From a checkpoint of a small transformer trained on Wikipedia.
Size: MLP 1216 SwiGLU, 43.5M parameters.
Training: a variant of Muon for these matrices, 348M tokens.
Each number is 128 + 24 x the weight over its row's rms, rounded and kept within 0 to 255. Layers, rows and columns count from 0. Numbers have three digits each. The size before them is the row's rms in percent of the matrix's.

# layer 6 MLP gate, 1216x448, rms 0.138, rows 710-751, columns 0-111
092:167111126135145094108144095073145099106080159122119123119128111087148158139128158158111144110111091140135127131120170106111122170130126112121156106119148149106168089122117105110138147146134131168124106101119130152085128109124092144125140156153119131097157087147123131148130162091152130134128161145085086118157126142148118123106153118152
099:137115117137094124107157086120155089180173125083148167134128070127102123149130178169140106093138091088124115154127130138111119158150116088112119128150125109135168152153126127142110164113112097122098141116118098126145155110144098127096128103160127133122133114146122138136110122119156122100109126094129134121147160090096162146101101103131
097:131114102133137113174137106164181147130135132119149119113102124123136127094097076118074101097144152074114136131156176167137127128112119104096161170119125156144071139160107126117142142126124107143154105131147085152141148149149107135080144096120134112144114129126105107099137140156163149135129144114114116154143127145105154097105102092139
086:112129163136148184113076120122123067075113142128135113126114118142119114154142148170143114126138115118123118108120109128137096157129139106162088137100114098088135128143143101104145137153140117114156180151143096082157120121112109121098098165090124151106132143159128169114129129140110117136134120144153117133142117154136142118143123100112
098:128148084096100122175154125112140101134096114172098166162148169138101151121087161109105111162171077121135140127103107151169153171163157151122155087135102126087077119126124147126124125120086122106154142113161120114116109091166137151096144075152144153131134114121130146083125163119134112158123141114179103148122118115118157119140183126119
116:096128173070151131104136152143089112139178171134110145154130116146137142115158111126108145153149136161167101135155157198106095164141125108150140157104136117122122109145108146148123106122119106121163124124129131130137104121154132130143097137138182153155115093113133123071123122140079110132118106124124160124130137070097123105112113127092
119:151117186139122168121167162116161144150134144131130111159085126124146113103119120138086074134122179157136116128126143126113108081118149096108120174109127151100143116152125180169145110101191125086132133149104110123116141127128125106139160148120157158141123114131168101131131079129134138120161141130146081153129177103179109119157088123117
127:127082152155145105145133135115153101156115129151161134084068108171124143091111135116129127135106105096109119107139116110133138155137138137136107081124135084114134169130128132117122134130113148186129088109100115144149131100180155125132156162128164145147133137185153162150150162110120144145155123149114117136172107112119135143141143107137
120:144091133123105104110121137108146104133132127162131081122090141081178133134099071147137118121136166126085107150163123145102132098171132123157129100104145167145156114093131158077164132173096110105128088152113163133066145125175125140158117068127126171135116143145118131153137179156143165156182134165132154140183181146151132127109134137138
085:123143113109109115120151133186174113151119135153127121134115124094098125132104126152142133122104132152159047114124140109127154097139142098142156103115107160122097178143150130132138126150159151123104153137135077147153142087135124156145111137121175166091115083129132097139128123131146149115137090122118115137164159143159115150152150103115
092:109107106130125091138123161137132141124167160108123142129113120097129118132101118130136137121133127151153161143118155101141153159165146129087153128081141142104123093100129160143120100116118112126107123122118117115133146127143117064127114092143091164185155203103121109101167089171138202130172197114132147125063100119073172138129176115097
121:112116140125122101115124127158101118143116110107116109129174162141154088139124158148154192153136094159144166137117122120128150118082115105100164162112145136124128148119102122099149131129165135148124137080119146130103079110179135100113111133112107117087117154143123161156104116136126132133146119114139118079161168117171139124101114170101
119:089093137148153147102117160126139115139106171091150143099139150142136143124097155129125136130104118103176186150087111098139118124151094130135167126135094130146128121144142166152109136166125137151124126125149160119137139114136139098063125134141111103084107094098126114115165105112110118113158098137101107109120169120104103129071113155132
097:134121179151136157134118114125089101137148166099161110115131087098150122117134128084133107069119128142104085136092144097120114140145120121136142090135114135126086168101151121151161145115126131105164116105095082148094100116102141133118161172147094147141136091204109136129097176138144094126124128132157164116152108143145096131078160142110
101:133113132109149121137100126158096133109116114133136082130127111134110166090113164191096099140140134096126175153141124113127085113114121107122093110110090179117161097124145141142103062090150110132116096125117132139138166128153155174149127103129077091128153134133130159146141156140105089183120137095100107112126140159115108119121166139139
099:123122143171158119099115160143118106135139161153094141125110125114123103148140110122157113109131152141123145138102126129119088136174136060127157122130068143128145080116100169101138089181102130128105128091142101111082151131172207112126155110105132114115088129141113119147111117159123096146125101158114125064171180102097118130120113140101
109:140136143079140129117142159154126113148109143157115108111139174116148106114127119134105177117138122122141103100136131117107155106134119153122098118104093148140140101126117148105158129104090099129122117138117148130175142108120107150117137134156085119139065134147147152124129158130111159139155121147169117159092143134155078127100122126127
100:129147123127152091127135149120177157143151120122091165126131132140138150138117136094143066154098112145132120114141127148152099128132186173167131104141135150132097122128122124140078137133151184140134102119141124097131146142126144124168168087127108125156128162123130144147120122175130134131143132142128113164144140079132134129148168107116
024:123142143100154142143138133150093112164131181122163142161109114132138106133155118115113120150101107094120126143097146077142084143154140131126123111087117113090103089092170115140101083172104156122169160093131182115147092133127136156119122142110138127106074109113110110093138143125127119103102147108163117109119095119128142137104133134131
073:118128111136163139130187120146166169145157164105114143164126109111140169131117132093145156120098109122113083108094142099108119119182109104140110139152091123082170111133149140184165147112103102137090149121121118154145171118138098109141130092108156082099123104103113136150105111124074185123122146137097134151166122106103115145101100086100
065:133129089102114147126145149177119136115123109123115116087125173149087099120111130091169093122123101109135152090149102105188108112112119160135089128153118134157116079131133153139197105139168088124133135082120146124117134157101130118117150145142111143135118127108164132128103116099125097177104136162144106112135112139107155140167096131148
099:140114126156149115104164111152140072145127141159133106168124122104131129141130143125145148106126106094124174090136115143159179099128122163104153126165114141116126117136118180147143153113094061105139131139121087074119142105132173152103117133109117123123090171121136127094188080097115158123124145095115131152101116133190113086149184147129
093:120163138146123141114100146135135103097150115128140138110123136102160107075077096103122158154157157151134153141128098116120148129106105154157144157124094107112139118123090092141149150128147058175172129119129130110079135154144123142143079123122160094076119156103146146141137118097152142143158159160131103086127100098111147140126133122108
109:117143090115138114102127156132156111118154106132151136141132050147146125145138151132134115143117131104103134184110122107125132167119133164117127148124061153159144140151147143129128095115129101123121158133125107124128136039174099122166138133179114126079106130079099136164144172131129127099159134137143128165113153134121152157132120107139
106:120105128119124154111171155106111135134105170118128145114108122122153130118126096140133120137119099142137122130104135110127135135154127133124141120117130123107153138125172116151131127147104091131113107090157177149142156095132141143118112167189148091169082114146159084135141128160121136134117163136122115125125107117141106112150143135170
093:080136147112141105089132161150118120131151159122099157138108122118148082158130134126117167141115101104125126109161181133147120137138147109099144127117148159127149140146148160194138131103099121109093139175132138120124075158104112107109114132106107098122112113131127121115119118125127140116179120119067143080134107126117140174116147122184
127:123155115101112163140113154134152150137112120109136109126138124135117115099160146187130132104132148156135116100113142134116117086109160108125130118149097131149130100144121119131162118128136122103117140152086144165162090123102115102135123115110139148120155147120097149113177133120134142130169131095136132120167146109182104130137103140121
071:090148148122142110157102153138165088155152119140129141162132139118107130164096175142154086099115102184159149174082130138141154177177096110146142132102139131126141081123141114102098128098098112094122156142125132121108099128130105164139138099141106137113109151149150101096135157117140124161143152118129168110107125086167104148093148140148
074:172145112147147125126111174120102157133108124106087117145128130158125060121078114134103122103133149068102138125113131121121134126169132114100132140125130142124084084156084116099157123188135142134148133120156123156147127128162144107141125098118144130123123134161118139132110152112130150134151134122133103130094137099150147127143147124121
089:123147115162139165096115113123149099121128129160128124149123130142092108129102131118140142132161140118133118147133157114148169127113062168123134134113124171173117129154165138104116118139142130133092157111111133107094102147092143148197132135137100143105147153120138147087122147136150118163160120143118091157163120112100117118126152101137
081:116138142130139155146126143136130156123173113158161159136143145053158096120112121112104160131134120136162130171116141114085127135102116129141112163139130144144208161123124150169154096121124176111108158149118146132125117123118148089162166141110175105129159133129096141094125159130165134045123117105137117109146157125143092134118147149093
108:116144131156097147130116131116125075124118160122152148155128115093094157061111094106123119109132099130130128161155176190101138137149123114128132100126110137138129110119165137098158124127110135140149120148192129177139143140137111104139142124107131104119160121126120128171160089144121144148091121096105099114115130116152176142170120123147
105:152122122134131088086122073137129089138146147116128146121120137164094107112149150121145146130140146097124090150108124174141152128128141149137086102121079115152089122117170121121153155143144150127133171043130148122136133116100111142130081149147115142147116115137115113122122134131107136123135112113137145133109159113160143083097095146139
081:141100130128129128085127173135114097136154127167131124125110132092121127121141140090179130100150135134158131146101159180125144142119119161132129126183086105107106126134112149116120123154133118106139095115159148127111167131138154131143075085077187143139153129095159111135070117149101129164164114124152094132141154149133106133154132113150
047:129135118136120177111121104099141136150136154103160111134101115140120096135103095100127171121105179110123097150166165176120114147099139105140110128166183152171104115116124096169138141097134139129147131095093113124130097108137129126143128091142134125127111141160131147126147095140131130089104159111119122134200134123122114084132096150134
127:177113142128129130128122123111117110139150145103139160133139140120116150148074105186113077115105108128099162140118141131114117126142148139119130104103154096144105131092107099113127179167128111135162123157126125112127153139122130117170141129009099103126118088106099094126158165086115138154142152096152117115108153123136114135139126108113
135:151114150124106119140099110107119150143084169142191140127118134165116108127123144129125137159102145122178203089188180144103124123092111113172094126104111157104160127098130111108127085129157115130153161142095128146148127119095126172075123154111073147159116148108143125123125130155127156136173133095133103096137122107152094148133125185112
094:091168128093130138097163133098089119156111110115166114189134200139147119138116103149114106110104144100142112126151162109133111130128107133129174114110148114097140146124119152096115115121118115103105149147170154149152141115174144144132125115118134125129101127118130121127108108147138136162105161097138152112141151116111113114169170124152
079:163132126159092117136112139145128111146150112160122151136146151093132122096135129121148149152104103146098112203147165142135136091121103138124157143092140124111113113092137111102115155120168145163134172139137151154152177109139106130160122130099099076128123108162120095135125148173087150161156096117118139151154135129169101116117117143093
069:103163122153109150150134134144082123131102123125143120114146164160088169176130092157135120096164136122131147157136141101123107123126110091141092091116153135135111110094126138135140141104119072156095111162126118116121135130144154099120133110106166130158138127113107110172093170192119208108107094130111142129119128110096132069108085094159
136:134073076138157170097149137137159152107122122126127101132121082066190121155117103111106141124079138102073132112088144144109108124117098140122103119150108116116128121090153111163124147097126129121099144108116077139109113164159103132152143156100111154134166115141110124156112111143096130132073127099122123091099126142125128171135117110127
100:090128149156181144117158114102165104074133120098106105090154113108138152139127130109111120101158084151084143175146116126125106139147120162172141122082171093115131092100123121104120130157144117108118100149158131126140164124118126171115133158152121123110161106124089109101158097142118124196099116118120136110143111141108135094136121143129
# layer 6 MLP up, 1216x448, rms 0.136, rows 710-751, columns 0-111
093:209133123146130137132137103127118136101121141140129122150123112098114125143103127159084158143101124155092151164130161116107148120129107113153147127106136116140148102131144104128131158128131166148103108124115131123077129112178091155109155150156148125127113115117137139109132118120107108093133136109063133135120158170137150129084124119153
092:120140081124104120124116118099141147148157138148105151152105112154149115147084109117128130158123131106098126112140153112074112143121145138100084100163122100162174122115081093161107110108128130116103103146148137141148134143131110151168107161092081107134123123088123135149118105103131114133095166116134148134099170133110115164108105122154
096:126084134124122140118133109082096106092151131111082139150131163127109136138141140138143144142124137131181131101095084142118096146133117127162084078128122090099141113115162093115133161115174168135153114105125123110141150134136132120167108149121112089096154139126114140127161196111161141129111149143108129116112141107158083156133160134086
086:146119140140127092181195138133130131129137099120153144121155124122137125119132092108142093118143146103121077162141115114112133092193104159136176158081090107138087079151119146104128092112155143171127117120145117144102179113148173136167141141164110102122107111099159114135111112113138123131079086111100124144110105144098100114122141138155
093:142129146126107085130126089122165145148126089158111167157138149138118142117137146108102141125149123113100129121091152121125088164165197171121169127122071128154113090126131139122092136137093125099156131146108117094119088117124126134126084069125158127157094096112149142122145112102150090107144157128150174159117092139085138115128144135102
114:148152126151131141108123091118157114127089095078123123141101190159136100110123154087150109125115125143097160091115127138168108132126135113138133075109107121167115121100087120147128121108085115113089130102121137157136147155105121105111140153153109137119126154147136144166104126156126093129140136109132120076121144112121158141133109105137
121:135140122108145101123082114091120136079126127135092119100164108108121095113155111124100131081164137130121143130101149135091125141127148121121157104110108107152068124107132128185134115142108143175090150114144085161170113078120120121073129115128114098111157156114121108131102145130133111114133110096102141107108102162078166155116151146156
125:129153121139120140081114134107117103158106123122107103123094152087151131129181158139121110102123150154116156133117122156116151140141096157112170170115133164158108154120132147176134176171108107109086107081140134130093102096129159098148099132121133165092154114139147194131116135109145117141117138172152135140144121110134125148130132149120
124:122149146121147180131171125138085178121126130077133162135124141176139135107182177164129137120147107087162142101105097132110117155094120154105130144150132134151127162134120117160107124091161148169165159137141084096173114135115128114127161148118114121153137095130142103104140130134093098120083117103157129120082085147074112147176135139127
081:113122158108132119121091082065127159123123175125112109172107121112165139158124157124123121166169140149115107153154069136151060131100098138075159129165153154150156086164111112174113139084156094109145118172082103094138113139152103117126106091115135104149170144128111164104120106127120125134109132145098129087114126141141142118102094159120
106:150120123135150114105110146122108150099135134105147116136151137114147123126137089135139145140121162135150153152098109129179116162127126121098141098086151139105131099145131155158098118117140127137126088160151092129149190131130093103131111088135075202154149160123144098112148071162126152114160191155143142116106100118085150121120170091099
113:109150078120151122117175154087124133097175163153160165128136104094122132137119093125096082142091154117152121133134147057113120145164139138111108113106107106130087114088126158129121128157124117115100093144134124128138160129071090140122166104143112109122122119138132159125144134139175163115110125150157084126085100126076130157157129103111
121:102153157107142150135123095170150130175122134131185146097096133122128150121102089087143128113132116119153163152107119127104134112077147145112156115116137148140129127158144126114148158122112160145132158157186066095112136119119142141109132155137179113109189122125133080090201110132169167103149124155149154130119139122135101124068108131156
098:142096143110106115127161135133080106124121147138153124126090126110144158156148158112136095096165152138131120148093141123141138110129138145144122133135113098104108142146093106145138110106164133099136104128163087101131100127141151111119157138109123116095180147197110167118127143127162134119086130140155135132186119135140110121101155122098
099:112095143133125140145074154165072145109112136131139076138123126149150178128114130160102083146131116113126149164139129110152074116130104120151079104109108141122165089125119116132090068100154096146112086128130121134184155138159132163166097094116117115124142116117125178133140112143145093162115133108141094137133137142133102106110163142138
110:122145112126132118161089092123144118109098112132160112106088124117107157115135112140144133111122107122111109141126119139162171127146133148159119143163120120129088147113121112146168111151139108142158119141104153125176101141103083149108112117115131116144147123142143098167149068120161125103125171082086124153112068146185190129165139145130
106:122162114132121117110168124172132135113129133164120137108123129136143104163106145112084133147093098149095111102128152131149171180135141127069123109133118093125095123150128150109100140105125106113099182096129112121166106099129129117127160165118102124127100141082138111108088122151149152141120109148091130121109116126135111094117120100104
096:117122121098183093125158125092153150165163133128108152106163152164074119142132160103104105155100132129127129118093163128138148132129136139138127156195122141117141119146135138145090125135148174128139102093159104130145142130153122141129136092116127115182139132101113170143086125161143139140127118144113098101160123103150132099107159127096
023:105100169145104096159101150149100137113099118098103173077173140104080107098129129122137158075179109093118138152091128168125130129094134142148147091091128089098130148180098157097123114104163105099078128134138116142100115147157135143091141175132123117131117162119135108124121117136121110081146123120119151114098148095149114136169150123103
069:179131114100146124121079111105161162148145175111130139127132109116104157108137134123122144124133133101144167107109128139082119141137160128153154151123174098123102077129108149103161106147119120119147126145124109062122089117164127132144124107140147109117131159170121089103147076152139147123190104099134108145148146113144159121125132088118
064:145141131129129147144110142126107138167155150147135152169123148093137125141132164130142132143165160118141133190130116151107167107103114176166151109146116161149098141109088128145149114152144109200113107162162092115112114132157109106129152095108116167147159159114107110117120147139127153114106115136127146095109136092122099116159131119137
097:127110126098143178118136143128118156128139136115138176071151141142124105093151111139120107127138115142161102173158132113128104177130150100119127114101160133157138138085155073127100128133134162133096102166079152189101112157120093155135113128160135099101133090112156091161116160159159095107128100117129139115130141150092155197116100102151
085:127105127142127101141142108153154137062165132154138107193096107137136145087103133175140156111123114119131121108099176128112126116100165091121097144120057139129118166081172166151127134101134101137103073169117132144106130160131147125131145154114116151092141124127155078176101151159151127126140117096120141131140141138107128114145117143104
107:144069140071097123123124141146146146101103176130117101095114106134130142092164130101125151127114117140096141158135136101076096129145145138115144097135082171122150197154168125104160125139113126109158102104122162144150121102132134133144061100142150123125139133112115099122110079147138111129116148136119138118149180141136122150122125129117
105:114166110100104144135112155123112138149097148111157140126104101164142111120133123137104145092140105127161121072077114120143168123137124123096144121143115113090135116154156145169084131152079120143121059103101134129140149138104121137109121158165105127098054162140166138126112120130114087150171110122080126138135088109165138088122132094115
097:153120106154104130152094105108090175065110125151145078152108165117134136128116146135129120149094158144175118114115109125123130117135135153107111107102148120139099121132119129058137143131175142130141117108103154087161110129116109120139154128085104155095127139147174131112136146056123147078102135075140082156135155137118126145154085121078
124:143112089146154128143143141074130179114157164145097106097187133145139090140146111173113153124152143111120188104134143104139154153101130140093115165125143109104108117125120136094147111113078091124120147108135161174151084084109129141139162124161120098123139115167096180150139098111129143115140099125094101121106163112171105118142150103132
067:076164135112152096134108132152163108157125140157140171159105143122086167115105162138131116127148130153159159160071147176164151144152136139140143159126119160129129107152117128116107136077121107126113154157120126139098135144120112135145143125138078153143111150102115089123137144148160133161175126127142158112090138120165155123110134139109
077:102108101141146134125155116101111111111119154164190139112153141094051118109154169099112149119107155178106141146143122124149116114078150199173127127116118130134153144135129149104180150076103143124130108092134133092098149120126098140126153159139126095144131090124085141136115130154113138135110137175156147101119114128108151121094147149116
084:102147101091142119136125151140178104147149140153181162149094119142146098129087144104144111125108091144126160107144139118160160122116145145128157134156111123150101131100137101149131120136096112081110163116131131119122133138142132138063151128156125146112145101122160127123155120121135136093112141109101142110136123102141125104156166147115
080:097125124112121107118130132129119127127145141121144111151125127173095169143125100164122077113115169139195119111156119121143144129153133121149121134147132170109104119148134124111098124098148080123136145159146132143136167084094142148161097110110129139117065138144161101137127132168120118143147162153146169091086114121139175092073124131139
109:114121161133097139109144139131165131127113114123136114156162083131080117113103096090093162117117102142132146167149148166103148104127117098102155118151095135173113133148156150112135159114099133134123103172156110130131164136153103086139143112090123132115166132148124132142143113141131174161096101103118068089126116087184169144161110075132
101:099135174182119146147113139122133163098090113107137126120165132122152157127114143147144119117113099105134146114141099120139116089110129081145151164151150123075107115131115127149102132121096134092122113146137128094145136115148148116170155138093147117177139138154131143130140138130102141156108158125093138150121137120135144133149162128143
081:149090135127137197113136133127109169082144113162101090156167157162109146117130131137122121155152131121109126116182117124169075148102158154086114119156113098116127116116121130112154107192158135104163155112104109148131159118129133133149154148140127099124159115167126117128138137155093106145116125134120136126147135108127127113115108123115
048:147154095130150140149150079121122154131142147126107144155117120158107117083144099173159120128152141088135140117139109144114072123135112154156122062099060140117183156141150143125135143108105121131142144156130152135114141133091125126124144148097124134162087088144178130118152119091077130083087089148129150137140116155102161149125139135121
123:100110097122090105122157126130147135097111117192151128111136112144130125136157153159105113122159200091139106089111121123133122098102112116124105114106120143138143159109168146113093114133097137113137078149130179136169096144133149133119134117179174139134109177142146134158122052132106139121113103128139148180123128131153134146122125104126
130:106151139150110131073119122092138119133130142123141142106056165163114115115124123116185098181104210122137143105132122178095121135129133116119115140138099123086131086151099107127146146142089110155136139116105137121147135097097130133141130132124142135167099155099161119106112164200138140167144135155152097114156122146179106143108093135112
088:110137125108167116117143155122073125145110094116123117135157129132119122129108121128129111112108095142151144087094134106083112134082112157113156115113118083113111120114100139145150104130143135135108110141189158142129082150158158121091166153124115130111122149127146133111137102140128120147106128120116142109172118120103115088141156170111
088:153142159134149196104120068115151100138110108082137137067139090140152101135130168115105082139118127126133122072122087092125109157099133123110134151135140167122132133127156142129137110131123147062133119141132145140128113132084131128130094110092102165109126127103114120078157151117122117116147167126158097115098138113086171123150127086164
071:120141133138084147151113136129083119108122111138108129081144165136113153166146109143123142105147122124107125139126146074141127128153125138152087122153156162128108137144142122091141150110112101140099107160142127110126128108142141111091149110088137121137176135099108111167099171212108188126098080142102114133100122100107136068094109104143
129:128102177123101121161146137160133105172138184096181167157142160097093125126104137132106108115108154120095110135108083154109138087108092122112141140119142159128122154144138155111110122149111148135128118109146105114150137136095075095087147104134136105174105125123106133117148120140125114154106119119144138174141133151097130094125101129116
102:143123180133126101141130087102170104139073138110107106083134106120122081133154142123138126142177133087160148174107156134133148083156143104141107145111156095076143117136114086134140115141094140122131125131112125115138103133116121165127132109099114151138116079131112157108143108169118133137146144121136126137135101122120157059096174105126
# layer 6 MLP down (transposed), 1216x448, rms 0.0771, rows 710-750, columns 0-111
096:143117110142164124156153106103070131124108132128138137120130095072121135121090137143107084126120109185169093125097132149111141085081114109092140132095127098157160089143110129076133123149119136139097135145137114133101107139138135118128161143136161159109168123101115135113131129135114114150131114140081106134078164121120118126135146140135
085:169118131149093150127108111106116097170139105138135167146151078129126130150105139123116113086155115110106150167098158157118157140116111129144101113146089115144124154111136102140102079102136117119084072180157147113127136110095152112140138211096141166155130099111147164128110150115120146170157114144114147154145121156083200147094111151112
104:127105121156157121059139135127102119118112125127095122129128144132135114122132110117149097171125095092157119159147174129123113160123144118169137107091109128131102115108134085149133100135108118173143124118152117106179198128146144128131062112115088121153153104114129120082098172143152113138147150136105115113138150128148132143142101114147
089:134118143110152119209130141124086174144170121123144172158141112134117146160166135145107123171133123103162119150105099103130129097132155121115129139130149131108072123112127128160123108132133141133107132071150119124162156118157112118159090103118137154123081160158113102132132129120127143125145099137124142121142111170086120141122119148115
088:107149084137142132087092126095140108134139115147128097148150149097109094103126086155150127096125165117143143115101131127140104189127083138122134131128136101160123109142102123162121133107113105124111131128089135150145119149145100133107146085143127139066161130152119090128143081140112150140123080157170125133096097146134138118144152113179
117:166139086156159159111181075133110123153102108104088127152131169134120121127120102102126094129144116133138170114109138118121109110099163084171112134089141105137114090083177116166124104117159094137121156119127134148160115116104123149111134114129151083134162148111105118160142145159137120163142109136149112095148128107144148113124131123107
112:119107125098146139104140121135131126147127151167084109149133062142116115106166103115144135135121110108160152121172155097111113135129150120099095168119096138159072154140105098183135143143111099138092121140093097146130139086102137102103123141167144091105131109161151124156109109140130149131167125110138094131150110138105122160097162103144
128:113121132110111137101102142094125159131098127082126154161094121078162139113164125138055133154153122153112144097150141119122139130162120144144161139128084171133163111094095154135151166137129161119110121136107111150073109130084176092133105148131122145090120114141149175110119140152129128135133128195164113160063126155115127102108128136126
129:110114139113182134142170103144102128105090140088115148141117124173093126127157178124120145097125115143137109086140125117110117140086101126098135158101118156109108114160088109169137101132139167138121154153157143121124125135102125170098107124126117144081195130118148134126109115108142107107102131114125138179091111101125140125132159126130
085:118153188123065107134100096088155125124150084107123121134111086126172123114126130118120113120129161077165115165142153125094101117117136105149138101117153129087122076163122070155165124093125108116095110150112105132123114121162094115098152117147134126117112178118121131115145166102149111109106149176060121090131147093136152147103141198100
093:136177122129109147140119076104118102132135115138115146124142098157140115133131143147078104107143129116119107125108115146077130101133138119146147126156107118132133135094091088120138114132143124132128140105120125123119083148134138184138128167126165062055118109164124157143094199103145088138129062157126121134164147126163117141118109144161
116:116165141118130129141120125148127115180141129144126133116119143101097145130102128114124112118137112118132113116110143149092125103113183092124060099107120127135087143140151118119121126110144104110108063153155070092135141129142108125090123087120109130098147097159103127100139104175164159170149105083130083116142159149123129132166118134110
112:078171119110151126139092107139157147135142110107173098121120157132145147131119123069142094134161143119151148156144143146104146073101095108114101104150127149119096128104135132099132147118137125134150101159160152111083146109125157125120148117125124113128132145093142115100132109101148151123143127113142114152139140150105117094091135141107
094:143136145095096078104090081104133140132078108128087137137100182104134121115117124146149148112141134109152152135147139105121148079102126123082159117136125123127138142161065105151124116146107116117098109132141142144109141131140158104136134163127115103101174182098124139154156126091173144110077115148138161160090075142125123094144137109138
105:115151083106152123139147126149163086135058184163159087144116101111080175103156130150133116143140133110090146136143158163147084095119123128150129129100128192120107156073140128080113082173113155101162129150088147131113166103109135121125118112146105132149142120142169096128146132163125153108164091125089119133106162119134097128158105084133
100:090146159139131127114089133107170092111126101151144127094069163157112159150168107137146107105093102128121149105118132110126152134154131115180166131105141107131098139108101125170141154163120136169166156129130162149130086138154077117099107108139113112143145126150095090118168105106133161106129182156087115141120095105136174090143131153112
100:132127125128154141149150106137124075080139112137138157129120126096154096116135154144103141139090127120114093083109134129144123106125125113103116083137134135140176129130135132145063127135135145133136174142167150112135113093145070164135171145149111119097126161144114112140087145144146141128117127153119163078114153136134162076131123097135
111:133143117177144105160078155142136105105125105136120132121173128127122112154071119107122128175115169095110147126107123129091122098148116147102107149151141109159183136112121160109096144083145121180132128139110115179131152142143151171123147131130124125178168148148147137129110093093146174158143094131134177154104115083134112119152172102113
022:105162159175152121128099109175118142128143117108126104081142172142121095090124161065087173150107101146101119094158134109129122093129163097138157133073146153132126122188091109114117140118101134090125076111098141119134134092118148110104175165158079137176154151092152160171132123187146121092107156145134099100144136096105120100155097091115
071:188132146087105136162129124136110130156105147113113140111164126117123126143136116110132125173137134106126135113150116146113113151115113157176128087131115110175153128109125124144153116124136127136139120135111142097136111140121108156138133133124145133172144119128164149115140110150133092097089104131127134162134105109154109131155107127120
068:128119121141120156105154116099135149157138067162139121156130124090112110160089106127153123150157096103134141132087091118137170128090148214145111150171131168127097161132135110106167156084148112139109118120119119111080094133154125111147150115148124107098156110137104126167101112157105141140121115132124176096140148157080152113111107131087
112:135141114122141149092134143120098105166127105142134164082094128117168115097183187146113155146135148129125111148111113095169149155096139124136124122112108103133131151106135098128118145096110139121125145163091190111134128146153138144148141124130128142120139132143101139143129123123163137138137103145144088148143162136095154133128113128137
085:147088140119113101123172150149125173079103145146105146161120110144128128123140124160162151103148153123184130119129108112101130127109147144108095089160098107127124156090059161144084073116119162097147159150136141155173141154140118132128137164178160154103137146137130122172137144124108110117132135111124167113153158082177141111143137131114
101:144034159099115130118129126101108131096081154154147156100178101121142106106124145128121108162150112101141127133103090100134119153112153173125120106114131132146140165099122099131136120130142132123130107123102203126104128142102135128106095072143130160119150133120101107146079101097109105133088122134070127127158185121120097130168131151117
111:129138165122089136118133112145072149129105140103115119096122091124156105105147103112125156113140152111147104100135091151090161116117185108092122111114140074128125123130168142132114123100101135139131133138100113152109147141133129142119106138183129129133102151166123117127098186127129130094128166102132156116110096121142172080072112141136
096:133143084104134136130115143069079142196112147135111130054129145108103109118122137135090147113121113121138119129157113107116122127142156085138151144149152133146136126131171093072096142135124157135145125117130162095146111090141126116140121135116127139143135128154126106115114129111145151125120104105111078148127174146155126130134135125104
123:087112098167089107149132128119133176121143140090140109149146096146103124151105140163188122104182149116137162128134112155126139149070155136147106153120153104125137117182138137114146151119148058097150156149114126181162063124133115084120148114119116170101154138148154110125152106131126098121168149131113158120131164151116160156119134084120
078:130081140095138092165122106154103133149114107102122128142162142079113135144130163168169116085170140111147146131092105160163102156136142154130150128068169134116133115158113105093122128086134125124135148119096167122146138151102135167149144159141133130140144112152102127128136150150084113118134167114142159135118123114115151152110152117119
080:115085122172122135128119102115092098131119148178169125118130151101130155106097146106141130116102115151116116151182110123125113126137148145168153123129130092156144161138147142122138127131089127149130115072109119130098124141137142140132105148141075101122155091147132091106096174118082098097110154120129110117152149121099096140117142107120
085:151164152105140118154141120150157130123156156148095149099129108138162136163118151103128112116084143129140137126100142115176124089125171095172133121159127113110087129126113165102138097134150098126143159108099153141111100135121133121126108108117106089110138113095152136146112128124171162099127095117139135140161131081129106181144182152096
078:181151130119126120118148081102130107105073154125112135143123126175145143133084150124165068125150154154103129155119148129128129114140131088085129130126144108150111156155096114124121156129138083122161149089130105173134106130088136099140117128144135164124125088120117133121129110165118103143163113129117139130124116140072115125154114141128
122:120129110116076108119174157135172129130110158108116139179134088135098080117099138127105120114155127149135169170152147152117149140116103107099162121165121205087132144127132149115111102099134171102096123160117131121090133164110144110153161139135114117065140147179141102151123151103155140139093169138158125095125141149161130133095144111151
101:127094154166164136148105116100141138141148144124088150120162113099128144123109135143159095117128092134135139114144097126141102123124121122138149108139154118120130120080105157099130093151142144124183124119121114181061126131126116156073125132101132102153106134146156061139120117107129132160129133103137160118091126134116142136117093121148
081:056133131125105108146087119171076151098143129092109090126150104163139142136144175126153079123154189100082146128152113087109111161110097126140124107157089095142121157100102114164125099145145093149124127106144152128115101102132138131113119133136110090129097140125124127138126084110148094126111092104102142086111164158159149156137093138117
046:148138135125131136158119153176124155095124111101151137136130109132131143076177138093088140096096118140171124165140131128091141145137144144135157120121133120135126126102136131129128104143110156125114196126131112136108096196148122141128100144142153118157151156103136099072147116157101151125102117143145152104140159155091117104108128159125
119:139153144147113143144163175128136136100094106144122159162119123169127135146110093133116130129130149109151112107126118120084144121131126102124119100116129116142088117154152152121096131141123133093133096113119131138158139156131182149112055120179127118128116155131144119140154079117090158122133106146145146140138108180119093172133131119123
122:121186138166122152121130120116168138135135115095117124125111156108105115129130119198100113155102161136089122103122069107122117140148086124127131122138124114117092086158074122158180144157117115118107152100115134098171115117112118110157131176148123159143117109074171084132122144089143174158116126152123146158173088138133162131134119097135
088:150156124143150143141138133108125126158121083135154134167150144115116131148124121156115129118134127151145166139164110095134139098112113173139186123111112144141161125161140086116173069193163138088136146164123123142124114164125157156151129136097143123167108150110125134145090091146161116109146145119138076106145132125154070131138151142134
086:166145165120140155118090075124134129157108119111115120083136133135155097123105164102116122129116131097158130118103100128148136122135106158130124180141142150117130099128115128172190107103139099092111090138158100171103098140122153140143126060145125123108158142106097093086123144112137135097161143125142123098135123159159158093122107112171
078:157136148140092102150122122167130113132161117138140074111159169120113107127183099145102143106122109102109150137143153138119146139173103114177132139108116143141116142133127109094141149136146116135130126138140167118090144134062103157124159139127156138148139166156127107148090134170125133122108141176105137128140099110117153139099124111129
123:157168142129093110111123100145140098202123134142191145149113124145133138162146099109138123124123155113093108102129118132160118149158083119140154120101096168105155156110145171111120145157150107128105095127178059108125160118121109158111165128138172122138121162124123160154100098157124131129075105085140114112172135127131129141115122163113